Weights of a small GPT-style language model, trained from scratch on English Wikipedia: 16 layers, 13.1M parameters.
Each number is 128 + 32 x the weight over its row's rms, rounded and kept within 0 to 255. Layers, rows and columns count from 0. The size above them is the row's rms in percent of the matrix's.

# layer 6 MLP up, 704x256, rms 0.0499, rows 523-557, columns 128-191
size [ 94 101 105  93 102 100 105 100  96 102 103 107  92  97 104 103  94  94  99 102 101 104 102 111  94 105 101 102  95  95  96  95 100 103 110]
[[154 111 103 105 109 162  94 101 117 122 154 169 139 133  96 132 143 115 107 170 143 146 126 163 107  47 114 118  95 162 141 185 117 168 162 127 137 120 101 151 128 146 164 104 118 118 145 171 149 101 153  97 135  84 121 116 122  64 112 190 106 160 103 174]
 [ 54  95 109 189 133 125 113 136 102 107 166 105  78 119 134  80 168 118 145 143 147  92 156 115  95 113  77 181 120 162  94  93 108 181 140 159 126  81 145 134 136 131 191  90 149 116 156 136 106 142  61 160  99 180 129 127 142  71 182 148 138 146 151 172]
 [115 141 152 148 150 134 172 176 158  93 122  89 164 125  99 154  89 165 147 123 127 121 142 115 104 130  81 132 140 131  75 122  43 209 108 177  60 155 106 140  93 150 120  83 121 176 170  74 135 115 155 172  78 186 101 187 147 132  95 215  97  85 123 122]
 [138 116  63 127 156 143 130 148  93  97 161 135 176 161 100 106 147 156 156 146 180 141 115 146 127 160 134 107  73 180 134 118 152 146 184 105 109 166 154 133 132 127 120 126 145 118 112 110 126 155 118 131 198 139 109 128 175  84 149  68 151 100 100 111]
 [132 160 140 158 164 142 165 106 121 157 118 144 100 144 141 112 155 137 108 140 142 147  97 198 122 158 214 165 104 113 186 159  96 131 112 179  98 183 155 110 126 132 108 102 166 155 147 132 103 239  98  96 105  97 148 119 205 104 173 141 124 114 145  92]
 [157 105 153 130 117 161 102 137  76 139 140 119 116 141 122 136  85 116 127 189 140  96 172 112 159 142 137 139 176  93 148 111 113 173 128 169 154 138 130  91 137 138 134 119 118  72  98  97 129 156 110 180 146 109 126 169 129 187 151  91 136 159  76 151]
 [117 163 204 105  67 117 112 164 158 128  69 100 136 115 177  91 115 160 126 108 115  70 125 174 143 109  81 111 114 133 136 130 142 135  81 170 169 132 153 137 139 143  82 144 110  94 156 125 138  61 177 135 118 125 131 171 184 223  62 172 136 105 103  98]
 [176 128 135 141 119 140 162 148 150 191 134 111 126 108 163  95 109 118 172  86 113 110 155 153  93 164 144  98  97 124 110 170 123 131 133 124 105 150 136  89 133 148  98 145 125  74 121 143 153  99 132 166 161 128 129 112 104 133 100  74 171  87 105 114]
 [ 64  82 146 111 172 109  81 137  62  99 171 121  40 124  87 115 160 106 158  89 147 162 120 138 130  78 144 122  82 143  88 146 126  95 117  94  92 190 153 108 120  99 106 173 168 103 145 106  85 116 135 142 143 100 186  89 107 128 107 177 164 170  62 105]
 [122 113 162 152  84  98 148 197 127 123 147 116 111 117 103 109  96 104 130 107 170 155 114 145  94 151 154 170 136 142  70 124 106 149 109 159 103 125 149 139 156 145  99 145 139  95 138  76 134 165 138  89 141 103 136 117 100 140 132  86  80 167 129  73]
 [112 103 124 153 130 175 145 161 131  36 178  90 108  70 106 107 127 137 109 183 106  61 104 174 131 130 129 133 207 188 126  89 104 129 133 129 127  90 182 127 103 117 147 113 113 128 171 160 108 125  86 132 111 176 169 138 105 120  81 108 123  95 107 122]
 [107 186 139 108 121 119 153 134 131 122 155 120 177  75 116 172 134 103 122 107 123 154 101 160 133  99  96 104  86 168  90 124  96 120 118  84 156 103 120 140  75 130 112 134  90 130 170 152  26 158 118 136 177 155  90  95 114 120 118 182 112  57 134 121]
 [ 54 137 110 198  86  56 129 121 161 125 106 114 130 161 137 137 142 150 136 136 108 159 145 139 107 119  93 149 169  85  78  82 147  81 115 132 134 131 148 132 147 128  68 117 142 128 138 112 128 122  86 104 125 151 137  87 195 123 138 134 126  70 118 139]
 [183 117 126  87 120 168 145  91  99 107 116 161 116 166 131 148 139  99  57 178 195 194 133 134 110 130 136 109 167 100  97 208 108 127  78 119 181  86  45 128 138 118 156 110 119 112 146 110 124 108 125 105 132 189 100 122 134 165 151  93 148  96 165 113]
 [146  53 157 152 121 150 149 165 127 169 110 125  97 120  91 166  91 162 104 145  75 134 129  90 111 178 105 194 120 129  71 140  70 143 153  79 166 110 147 105 144 119  54 118 138 146  93 153  98 160 109 160 100  57 159 114  68 133 120 109 131 121 125 121]
 [183 170 124 129 119 144 145 143  88 111  90 122 155 105  99 129 145 100  83 102  98 141  41 126 131 161 122 147 142 109 108 144 159 145 100 102 198 144 101 119 101  74 131 113  81  91 193 133  82 142  97 138  92 106 125  99 195 140  98  59 157  96 171 169]
 [133 141 129 154 118 148 111 120 128 129 124 142 134 150 100 135  81 206  92 132 123 176 123 129  73 141 111 159 115  93 147 116 121 179 114 116 212  63 134  98 151 132 109 119 119 154 120 144 136  95 194 115 108 128 125  50  52 167 142  88 196 155 125 110]
 [132 112 137  92 106 149 120 142 150 117 144 126 135 142  92 117  91 150 166  91 115 155 135 114 159 143 157  96 118 138 249  84 127 130 168  83 103  36  99 163 222 163 124 111 127 156 128 118 139 126 155  99 101 118 110 153 128 121  96 129 131  88 177 163]
 [123 169 140 134 180 133  65 125  69  98 104 167 113 119 149  56 135 109 119 131 146 112 105 112 109  84 148  80 143 155 192 155 102 100 133 150 150 144 154 117 108  95 138 140  46 159 159 109 167 150  81 134 117 186 108 112 127 142 129 123 111 189 165 172]
 [177 116 139 132 138  88 111 127 126 158 109 100  94 105  80 108 109 153 160 150 142 113 167 110  69 162 144 117 108 131 103 141  65 166 111 124 134 170 195 120  90 156 107 130 125  79  75 144 163 103 138 100 125 175 106 133  27 194 210 131 113 127  88 151]
 [ 94  86 131 127 159 202 175 157 165 146 161  67 166  97 103  97 116 130 156 124 136 127 131 135 138 122 113 136 150 116  50 153 125  82 110 156 155 128 146 144  76 101  95 119 127 124 137  57 132  65 153 147 161  93 180 142  96 192 106  87  99 105 126 141]
 [100 142  93 115 200 195  59 133  65 118 134 104 183 120 158 137  96 148 133  98 110  74 126  48 143 120 144 164  97  84 106 109 140  59 137  95  86 101  95 151 191  72 122  91 119 102 118  77 119 128  52 122 133 117 153 134 174  88 109 121 135  99 118 115]
 [190 188 107 104  67 124  98 129 118 149 150  72  62 115 177  87 152  97 101 111 149 173  70 153 177 139 137 152 121  78  78  90 118 144 180 134  82 171 129  95  97 137 107 106 175 191 143  88 128 152 158 102 118 125 139 157 127 160 151 151 151 199 101 142]
 [103 121 154 126 134 132  64 161 164 132  83 132 172  76  78  74 111 143 149 171 170  91 109 160  93 119 154  98 143 151 208  56 164 129 142 133 145 152  82 158  41 167 120 183 108 179 113 180 154 122 121 107 144 148 136 130 145 177 133 109 101 129 135 149]
 [161 149  83 198 147 121 198 120 180  96 172 155 120  93  74 104 144 123  89 105 144  47  85 127 124 135  99 131 136  92 117 114 124 114 179 159 132 115 167  97  81  92 133 177 120 120  80  93 126 114 221 172 164 150  92 109 142 108 122  89 153  74 102 125]
 [116 147 129  81 168 108 131 169 206 148 153  75 110 133 128 114  77 159 107 186 175 124 136 132 188 158 145 106 119 164 137 172 196  35 147  59 134 132  88 105  76 182 156  94 131  70 166 145  67 152 125 139  80 160 147 163 110 131  95 135  93 159 149 100]
 [ 78 108 158  96 109 153  92  94 161 134  96 109 148 190 128 149 108 126  99 189  62 232 132 182 112  97 122 198 171 139 147 118 153 111  69 101 127 128 114 135 121 141 109 149 144 138 134 115  97 113 121  75 196 158  87 124 123 137 130 121 133  94 106 145]
 [174 139 116 166 114 126 165  93 161 141  97 114 187  99  89 156 169 123 141  98 124 107 172 118 175 140 116 146  97 117 135 133  83  94 120 113 144 111 114  87  78  69 150  98 154  88 118 130 131 126 166  84 145 101 120 141  95  98  98 168  89  69 147 151]
 [128  90 164 137 109 176 119 167 146  60 147 141  74 154 144 162 164 101 141 150 166  93 127 143  94 116 154 125 195 183 141 129 138  90 133 116  62 154 109 152 184 102 113  52  89 172 110 133 117 145 106 125 103 127 116 178 159 124 108 122 122  92 100 131]
 [119 141  71 113 160 160 124 109 147 105 166 128 120 103  85 117  88 133 111 122  76  72  89 178 119 125 117 148 144 100  96  89  89 129 135 131 112 134 151  68 155 113  91 137 117 146  73  86 175 138  97  83  86  76  89 138 144 162 138  79 104  42 169 101]
 [149 145 155 152  64 108 120  38  91 112 118 143 125  94 136 119 143 115 117 118  97  88 125 132 178 100 157 158 129 116 168 194 170 119 135 105 105 176 170  98 109 107 160 170 148 150 111 137 165  80 175 119 112 159  72 150 133  88  63  51 162 127 161 139]
 [118 152 124 177 133 175  94 103 112 142 123 152 128 111 141 140 149 123 118 151 134 108 102 142 128 149 128  91 143 165 116  88 159 123 142 124 127 115  92 157 196  97 112  60 174 133 105 133 133 148 138 101 141 138  91 110 125 171 135 163 109 155 108  82]
 [156 108 130 184  82 173 167 121 147  38 125 124  99 120  76 112 110  70 156 153 129 145  93  74 160 131 170 134 128 137  90 144 139  97 193 185 136  99 127 151 107 137 130 134  98  86 133 137 167 136  49  79 158  87  94 120 116 116  60  63 116  74  90  96]
 [151 183 179 159 108 131 158  85 161 130 153  92  80 146 116 116  90 107 203 143 139 162 106  50 149  90 112  77 137 148 127 174  82 109  38 166 146 112 109 135 139 103  61  99 172 114 127 179  67  81 124 152 198 139 107 164  71 132 155 101  81 145 140 107]
 [144 109 108 116 129 144 129 107 153 196 127 121 114  95 117  90  79  81  75 104 194 130 162 155 108 119 141 155 109 200 115 142 154  76 153 133 131  63 141 156 153 126 144 164  67 129 115  66 110  94 127 143 185 188  95 134 129 151 138  80 108 138 190 121]]
# layer 6 MLP down (transposed), 704x256, rms 0.0504, rows 523-557, columns 128-191
size [ 93 101 102  92 104 102 102 104  94 101 100  96  97 101 104  99  93 101 100 103 100 102  99 107  97 103 102 103  93  97  96 104 104 102 106]
[[ 90 154  76  98 154 137 120 162  97  92 139 118 162  66 153 126 152 103 124 136 190 141 119 135 120 141 180 120  69 116 134 137  87  99 100 124 112 145  89 137  69 151 145  92 118 143 124 106 136 162 133 119 161  75 113 166 114 181 177 151  87 139 134 159]
 [149 104 172 120 116 170 153 159 144 144  74 104  64 142  64 172 116 112 110 119 128 104 119 127 104 109 128 105 155 123 111 185 143  84  70 115 163 158  76 171 165 101 150 106 106 100 127 116 185 187  50 118  97 135 155 113  81 125 179 123 113  79 142 129]
 [121 111 114  63 134 152 120 157  58 112 156 121 110 128 183 100 149 150 151 176  92  88 142  89 189  94  96 147  48 135 149 121 125 177 136  97 135 127 133 118 138 134  88 102  64 158  95  95 131 164  96 116 131  99 129 179 174  88 106 158 120 138  81 119]
 [163 186 114 193 171 110 139 112 123 184 151 159 156 164 121 178  50  70  66 193 161 104 139 151 161 111 136  98 124 160  90 117 121 101 148  85 110 149 123  74 132 118 117 142 113 113 101 160 136 131 137 181  79 176  76 114 187 131  78 149 124 148 123 120]
 [154 141 112  96 101 126 133 158  96 109  91 188  97 196  73 135 142  82 124 131  60  98  78 180 188 103 147 119 114  94 157 118 157 122 138 148 113 144 119 109 112 172 113 150 171 114 164 123 124 170 131 158 128 128 133  74  83  92  61 132 151  85 143 134]
 [135 102 100 113 100 145 100  83 159 167 118 212 134 127 147 162 205 194  99  88 110 101 123 127 140  76 134 110 133 142 141 118  94 205 143 132 134 120 152 100 134 182  94  96 193 115 148 156 113 142  93 117  93 166 131 134 100 102 118 124 132 144 138 175]
 [149 134  87 117 177  81  63 160 136  89 137 181 175 148 100 131  59 144 103 116 135 118 151 149 140 141 145  81 102 190 157 131 130 137 207 169 122 119 124 157 115 168 157 119 151 144 136 149  58 144 156 154 204 141  98 146 152  73 125 148 115 139 219 139]
 [181 118 143 114 144  62 129 118 118 161 109 115 146 102  97 140  82 150  95 148  97 122 125 126 111 182 116  85 123 156 146 111 173 156 118  95 134 148 132  88 142 118 121 103 131 124 158 164 142 141 120  77 116  98 117  89  52 145 175 164 133 143 138 136]
 [161 152  91 196 111 133 112 121 107 136 156  91 238 166 145 131 150  50 118 164 111 115 163 125 138 181 133 130  76 102 134 133 114 116 112  89 165 167 112 107 106 144  99 166 186  99 137  95 129 118 165 137 186 146  67 109  96 144 164 125 201 139 131 137]
 [144 178 142 104  97  87 112 119  98 134 127  98 137 130 165 133 124 142 162 149 106 109 133 101 129 115 156 115 121 155 131  78 161 120 162 118 122 193  84 120  95 100 132 195 156  91  95 184 158 101 207 127 111 131  88 101 114 131 114 120 134  89 102 136]
 [ 86 129  97 180 162 168 138 161  71 136 104 133 164  54  89 112 142 179 143 118 156 117  98 146 108  95 156 152 173 129  88 138 143 142 110 105 112 128 159 101 111 115 142 144 169 168 131 105 121 167  96 125 158 163 147 133 149  99  85 171 145  96 159  73]
 [123 186 162 168 118 161  66  79 110 126 113 107 158 149 143  88 181 133 147 131 141 162 107 112 148 118  81 144 150 128 129 153  80 114 156 100 112 150 123 148 188  81 143 151  57 175 125 114 107 156 131 103 143 147 135 133  87 141 149 163 185 115 159 167]
 [118 102 100 142 143  94 115 116 183 179 124 136 126 152 179  92  69  80 116 133 139 166 142  97 125 131 152 188 155 135 116  64  67 131  95  74 126 152 117 125 174 109 103 119 158  94 144 121 152 136 115 160 160 152 130  67 132 137 141 109 128 182 144 134]
 [115 109 144 121 133 101 175 106 111 105 120 164 139  76  98 125 130  80 142 151 172 147 153 151 109  86 155 147 172 138 158 113 140 148 118 121 103 128  49 163  87 161 139 146 108  78 116  99 147 127  74 106 155 154 147 101 142  89 124 116  69 119 147 161]
 [100 147 157  92 139  97 142 173 122  97 144  50 152 122 141 180  99 101 194 139 133  80 135 111 122 184  97 165 102 117 102 142 155  92 134 155 168 131 134 144  71 116 114 128  70 124  99 163 116 127 111 156  70  74 101 156  80 108  87 142 150  95  99 127]
 [141 119  86 148 116  96 182 148 153 108 146 106  87 166 124 149 113 179  54 159 120 100 117 119 113 150 206 180 107  96 128  81 158 119 151 148  58  92 131 138 135 121 173  93  84  83 143 167  93 156 109 144 106 141 130 133 121  86 108  94 118 145 150 100]
 [195 137 172 139  91 163  94 112 149 117  89 119 128 119 142 105 148 114 129 133 195 186 164 122  73 122  98 104  85 116 130 127 186 145 180 175 123 117 141 213  85 154  57 145 101  83 102 128 117 133 166 174 118 129 104  90 120 136 182 123 124 181 119  86]
 [134 149 170 205 129 128 121 149 160 189 161 120 183 156 161  99 105 141 143  75 167 149 148 114 132 132 123 153 134 154 137 158 171  82 141  98 106 111 168 126 155 114 138 155 146 184 120 153  50 127 171 138 107 147 117 116 160 140 122 120 121 106  87 148]
 [119 142 158 126 117  84 194 135 120 156 180  99 124 136 180 129 146 129 153 131 189 132 164  78 130 100 130 147 163 159 168 111 103 100 132 105  52 152 112 154  98 107 110 156 130 121 141 159 129 148 160 110 149 146 137 114 113 243 166 161 199 179 126  85]
 [ 90 114 117  75 140 112 156 161 196 109 127 114 159 142 147 104  97 203 119 155 156 179  94  87 169 126 110 169 193 113 151 158 159 157 173  90 124  78  82 133 172 171  96 102 122  91 121 108 183 125 144 141 135 137 133 214 144  40 144 124 123 136  89 166]
 [142 150 112 114  80 112 120 122  91  84 136 115  70 108 107 128 106 104 133 148 175 113 157 159 201 101 122 142  96 110 115 138 189  84 109 121 134 143 191 149 117 130 164  79 188 177 149 158  59 162 100 129 116 165 123  99  37 100 145 137 144 100 117 149]
 [137  91 137 102 118 103 152  70 150 136 193 120 135  95 118 153 100 148 143  88 153  80 160 123 104 156  70  77  97 118 126 111 151  72  98 125 134 132 151  79 158 178 123 168 188 175  93 139  95 118  71 120 183 133 196 120 149 156 118  67  93  56 127 159]
 [125  76 151 150 178 134 125  85 117  83 106  97  57 102 104 148 158  79 137 171 154 185 139 132 138 127 120 116 152 108  95 133  76 104 139 133  83 183  89 116 114 150  82 113 169 152 167  92  54  90 163 119 117 125 125 117 133  88 176 124 163 157 119  97]
 [155  99 118 124 107 129 130 176 185 115 175  99 137  77 115  61 175  81 171 140 156 100 156  95 119 138 129 118 156  64 162  87 124 146 117 110 105 173 122 148  73 129 116 163 107 176 128 135 108 119 133  91 131 142 128 134 180 149  99 139 115 103 170 137]
 [138 205 126 125 120 186 123 148 111 156 149 104 119 126 161 122 136 167 147 157  88 174 159  87  99  85  97 131 139  76 115  95 115 102 166 118  92 137  91 135 121 124 113 172 163  99 146 117 122 100 105 150 174 141  68 145 136 133 106 126  89 171 198 123]
 [139 101  97 128 167 126 129 114 150 163 160  92 184 199 132 118  78 127 197 123 115  92 138  97 139 166 113 101 137  72 141 115 158 127 163 126  88 155 190 117 149 119 126 113 184 152 125 218 146 155 169 132 139 188 168 137 101 158 150 131 131  85 141 129]
 [103 146  69 152 112 164 154  84 114  97  97  58 190 104 171 194 140 141 153  97 155 219 154 120 106  95 120  91  86  87 115  88 134 101  94 152 142 134  93 115 123 133 126  92 128 172  81 128 144 120 200 115 166  88 107  93 132 131 190 119 184 132 139  85]
 [116 198 114 156  82 165  90  58  94 121 107 120 122 162 143 125 187 105 208 108 153 117 106  78 139 141 139 140  80 147 171  73 109 103 142 124  92 117 126 113  88 121 156 170 134 119 119 129  80 132  99 150  79 151 118 151 166  68 170 147  74 180 138 113]
 [144 170 122 168  47 108 148 108 163 100  71 120 128 139 202 138 108 238 108 131 133 134  88 128 135 121 174  78  64  84 118 140 142 111 138 173 111 127 117 130 155 102  90  94 157 140 153  78 186 131 112 113 124 150 153 104 129  71  92 123  90 139 139 148]
 [142 163  84 126 180 185 135  64  84 165 184 171 102  91 184 112 126 166 132 141 144 132  50  88 109 151 161 107 155  84  91 110 154 160 106  70 140 119  56 111 130 121 176 130 132 134 160 150 108  97 107 116 120 106 175 114 160  91 214 105 131 110 137 141]
 [163 137 193 137 104 147 159 116 121 117 148 123 123 130 156  86  99 139 130  84  87 114 123 126 170 178 101 168 188  79 152 107 138 107 187 162  95 151  99  60 144 146 153 109 106 144 110 120 130 162 112 119 172 126  85 105 125 175  92 131 117 115 163  54]
 [ 98 137 155 157 182 194 164  52 137 134 162 171 127 134 102 117 179 107 155 136 116 105 152  76 133  80 118  47 113 113 110 125 111 106 138  86 150 143 167 175 168 118 142  78  82 179  94 171 149 148 179 135 137 171 102 139 166 112  89 123 136 157 156 121]
 [157  96 116 148  96 128 147  92  91  96 112 174 147 115 132  94 134 109 114 180 123 138  71 159 108 152 121 154 120 185 110  87 173 133 165 117 142 153 126 122 176  35 111 128 171 149 165 131 144 135 143 151  92 135  77 100 131 132 148 131 122 171 136  65]
 [173 148 131 147  90  83 133 122 122 140 137 167 155 103 142 112  91 155 176 134 114 106  89 121 176 110 106 180 112  94 106 146 109 117 129 162 103 162 138 101 155  86 116 129 134  53 145 159 135 112 158 137 151 206 162  94 152 103  44 165 122 140 222  87]
 [ 59 121 136 147 136 177  92 136 153 110  94 144 118 161 168  86 167 132  97 216 106 114 137 152 148 135  92 160 122 137 108 164 168 136 102 138  94 131  64 108  98 114 124  79 163 129 125 123  96 120  46 200 201 144 173 108 109 120 130 147 129 142  91 136]]
# layer 6 MLP gate, 704x256, rms 0.0507, rows 524-558, columns 128-191
size [101 106  97 102 103 101 102  97 103 101 109  94  98 105 101  96  93 102  96 101 108 100 105  95 106 105 100  97  95  95 103  97 101 108  99]
[[108 132 133 100 194 158 174  69  98 108 118  99 238 111 150 135 103 156 106 116 102 153  96 130 140 132 140 119 117 109 139 134 157 132 158 115 102 160 139 106 184 103  98 129 116 137 131 116  53 132 149 159 122 133 102 150 144 130 139  91 142 153 138 162]
 [100 186 100 176 125 115 150  92 224 144 107 121 141 138  85 145 164 137 103 115 109 146 156 171 108 126 105 152  94 159 133  90 152 182 106 143 137 107 141 104 149 127 108 134 129 148 165  97 144  79 129 135  80 123 163  54 159 142 183 142  49 123 123 104]
 [149 127 108 178 133 200  93 115  90 157 120  96 101 133 112  85  90  57 164 110 169 191 156 153 112  99 107  84 158 123  90 134 129 210 179  87 163 122  94 148  99 133 123 171 102  90 123 117 170 111 128 139 155 136 186 182 134 135 144 125 102  87 155 184]
 [ 60 156  67 169 176 108 144 125 104 103  91  89 132 130 110 131 136 141 122 132 151 141 136 118 184  86 209 193 116 183 115 130 109 139 105 158 150 106 158  93 115 147  94 131 133 125 209 140 102 161 120  71 177 160  75 144 138 109 108 142 125 114 139 166]
 [169 107 108 156 113 114  89  88 124  95 185 114 103 143 123 108 130 142 149  98 166 186  95 137 147  99 197 119 117 127 116 123 122 136 149 156  90 118  93 122 110  73 129 156  93 123 128 206 106  89 109  52 190 149 134 143 110 119  98  77 147 142 163 156]
 [113 131 112 123  96 143 117 126  77 123 180  44 137  79 149  72 173 182 132  83 115 118 126  98 131 132 131 145 139 115 108 121 176  92 122 138 136 144 122  71 116 118 146 116 138  96 143 142 108 136 132  76 196 148 163 114 176  96 104 107  87 113 142 184]
 [200 121 117 184  93  88  79 132 125 122 163 147 117 173 102 131  84 106 181 142 132 172  78 166 157 125 105 112 147 117 120 100 149 119  69 121 126  91 148 203 131 128 116 133 143 153 152 194  86 111 162 133 120 115  95 116  46  80 146  74 127 140  96  85]
 [114 145 121 149 115 117 161 104  83 174 116 109 154 124 138  90  97 167 132 145 119 153 114  67  68 134 111 118  80 124 100 169 164 134 165  94 136 187 141 116 141  85 129 145 191 160 154  66 174 154 122 118 154 145 103 133 118 177  91 115 168 145 111 149]
 [203  38 105 130 127 147 111 148 141 119  96  88 132  77 145 111 144 174 166 111 148 116 114 126 187 123 112 115 114 119 154 137 132  85 145 149  88 103 168 146 161 107  97 130 129 126 111 112 104 141 121 138 123 125 148 136 140 191  29 105 146 173 194 134]
 [156 119  85 150 119  94 162  62 120 115 132 137 164 138 117 175 148 163  96 118  84 151 104  94 147 104 143  92 146 130  65 159 114 201  85 136 143 117 152 145 125 127 142 180 122 128 154  86 107 147 137 138  97  91  98 137 115 110 157 180 124 130  96 125]
 [140 107 112 188 118 176 150 128 160 133 159 112 125 137 115 136 125 133 153 141 116 172 150 122 177 133 131 108 140 102 103 222 110 116 216 137  86 139 127  95 174 124  92 176 153 118 163 140 147 115 186 104 145 138 128 107 148 158 111 119 119 108 129 136]
 [115 128 157 126 114 146 115 118  85  86 131 111 105 190 165 167 109 139 115 117 127 103 159 157  91  49 145 122 168 149 186 113 117 129 106 133 168 121 152 153 143  72 140 112  36 101 120  97 117 129 101 127 136  85 196 123 134 115 208  66  87 134 157 147]
 [134 202 106 147 128 159 103 195  98 141 109 115 128 154 111 201 134 168  71 177 102  87 100 159 107 102 118 102 137  58 142 146  84  97 104  82 125 103 127 195 192 182 139 148 111 121 142 149 148  87 119  99 125 160  89 175 143 153  87 126 131 132 123 104]
 [161 117 155  73 106 101 108 100 103  90 157 119 199  84 124 181 144  50 105 148 179  95 156  86 106 141  59  96 137 101 127 117 136 173 176 142 158 139 135 184  98 127 164 153 124 138 156 194 127 135 139 132 118 115 133 191  96  92 139 192 176 117 150 146]
 [193 133 146 115 154 168 100 161 113 116 132  92 116  75  80 134 145 106 137 119 151 143 172 110 103  90 114 147 116 200 122 181  55 128 135 159 121 212 112  88  97 103 163 124  39 187  96  85 139 165 108 130 182 124 164 191 182 135 123 158  78 149 138 120]
 [137 168 123 134 156 148 123 140 104 171 131  77  96 103 180 192 148  68  98 128 132 136  87  67 160  87 103 203 174 124 132 185  86  62 116  91 114 141 133 185 161 153 151 137 106 154 125 155 137  98 144 106 117 140 110 198  70  80 115  82  93 114 103 166]
 [ 86 117  74  82 188 168 132 113 142  99 140 118 109 115 154 159 132 175 168  68  96 131 123 209 159 135 104 107 132 179 138 159  75 141 184  98 107 122 100 138 140 135 145 140 138 134 168  80 112 116 139 141 137 183 115 179 114  75 104 126 147 120  99 124]
 [102 146 105 174 172 165 128 165  95  62 118  81 121 133 113  82 154 162  89 167 136 107  53 212  88  55 137 127 158 122 131 175  65  69 102 180 115 128 166  64 162 127 186 128  81 134 129 105 121 174 128 132 153 110 113 135  41 103 136 158 126 170 100 127]
 [131 135 152 165 147 156 121 203  82  71 102 140 124  77  79 127 120 143 110 149 141  79  85 118 119  65 177 112 116  50  89 117  83 130 120  60 151 129 181 154 149 157 175  90  94 153 142 140 186 149 132 115 138  97 131 129  91 165 124  72 104 214  86  84]
 [123 129  95  86 140 211 160 131 160  97 100 208  97 138 130  99 128 167 178 166  90 103  92 128 197 183 135  93 114 141 116 177 103 137 196 113 139 123 168  96 123  99 110 120 155 125 112  57 179 133 145  79 136 148 123 142 120 101 107 108 178 100 110 165]
 [124 147 136 160  84 135 109  68 102 139 135 114 106  66 123 122 143 171 116 132 197  91  96 165 162 105 106 104 164 152 165 173 149 119  80 116 165 142 120  93  63  87 162 158 134 109 138 142  72 115 175 149  97 141 112 111 103 126 180  97  75 154 107 135]
 [154  52 101 100 118 136  66 164 109 122 197 115 174  82 151 140 166 141 153  80 179 154 146  54 183 142 113 143  65 168  83 133  74 140 133 119  62 114 158 127 162 111 158 125 184  91 154  69 130  71 160 155 116 164 106 160 100 107  87 124 173 144  99 135]
 [152 154 137 135  98 122  56 132  81  52 129 135 157 113  79 150 138  95  75 149 143 148 107 156 168  78  86 106  77 129 112  71  95 169  94 111  94 106 136 174  72 184 146 118 135 135 155 130 123 127 153  66  71  77  92 157 171 128 155 117 120 142 122 163]
 [153  78 169 161 127 128 107 133 101 109 122 110 103 127 163 120 125 100 150 130  93 136 129 132 127 120 105 119 135  98 104 130 135  96  65 160 142  75 164 180 178  58 153 147 119 182  47 113 113 171 117 101 193 164 102 136 160 118 140 133 100  99  98  88]
 [121 100  40 132 137 139 123 104 116 164 131 142 103  78 159 134  47  94 102  88  34 182 122 107 121  88 148 122 137 152 118 111  75 166 113 137 106 132 113 157 133 198 146 111 124  98 128 108 114 219  66 126 120 139 142 151  90 114 133 139 149 161 126 164]
 [ 98 146 118 105 144 123  97 141 110  59 129 166 102  84 113 168  80 133  76 104  81 123  81 127 125 161 145 137  66 173 155 174  64  94 128 107 143  92 105 109 127 165 151 111 140 153 165 139 153 130 145 122  98 175 142  53  64  80 106 156  92 138  49 112]
 [ 93  94 109 165 106 150 190 141 173  65 169 173 165 139 140 171 104 136 177 131  79 101 198 135 146  87 143 111 138 130  97 149 122 138  99 190 129 184 120 146 160 130  96 115 146 136 118 143 176 105 145 156 103  89 117 181  92  85  64 100 145 135  74 138]
 [125  97 124 109 156 151 116 171 155  90 156 126 100 107 186 105 144 100  94 141  92 114  81 162 148 182 112 149 155 102 141 173  77 128 173 113 122 122  86 116 167 127 120 145 127 143 147 169 133 129 184  75 158 122 149 195 145 105 123 108 114 100  82 164]
 [113  86 104 158  86 137 172 172 121 140 163 144 111 139  60 145 101 168 142 142 155 122 150 146 101 145 161 149  98 134 111 163 136 121 177 155 167  62 103 163 130 165 128 173 128 111 158 111 178 174 163 126  58 111 107 187 109 105 120 123  55 153 168 111]
 [103 132  98 148 141 115 123 138 122 116  93  62 120 111 163 120 120 163 136 117 137 121 167 153 121 159 160 155  75 103 143 157  79  92  58 140  76 122 139 126 115 137 123 121 121 128 106 180 126 115 147 125 145 153 152 122 139 119 110  50  85 113 158 163]
 [ 91 123  69  93 154 159 109  76 110 160 143 142  89  80 123 132 146 136 133  71 199  88 104  83 163 159 137 166 153 129 119 112 127 110 124  79 153 112 150 162 149 173 123 134 133 147 140  90  88  98  87  87 109 126 152 128 123 121  87 184 123 123 142  79]
 [110 164 129 167  76 135 193 139 131 110 145 179 117 101 120 128  93 140 123 119 119 143 119  92 122 123 198 110 164 188 120  66 150 147 166 124 104 142  79  91 125 120 120 156 169 132 155 132 110 105 123 110  61 154 130  65  99 102 110 159 128 187 118  92]
 [158  98  64 128  31 104  97 154 151 110 109 118 134  98 146  91  88 141 117 122 110  70 102  62 125  79  76 161 142 194  98 174 134  99 101 142 121 135 144 156 174 129 107  83 136 191 163 137 115 110 212 139 162  92 156  65  71  62 125 109  94 114 129 157]
 [146  89 127 156 109 143 173 114 120 141 181 171 106  77  82 149 176 129 132 103  93 127 119 135  78  96 156 140  79 134 100 152 155 141 106 151 115 119 114  91 127 162 122 133  96 162 142 133 192 174 153 152 162 159 125 147  74 159 148 129 106 127 150 131]
 [139 192  97  93 152 152 152 101 140 149 110 155  98 101 146  93 255 200 185  87 171 133 134 107 162  97 156 102 120 124 147 150 143 138 112 207 131 100 133 140 120 157 111  86 149 157 125 107 130 174 120 179 172 143 136 104 122 138 113 154 144 109 108 161]]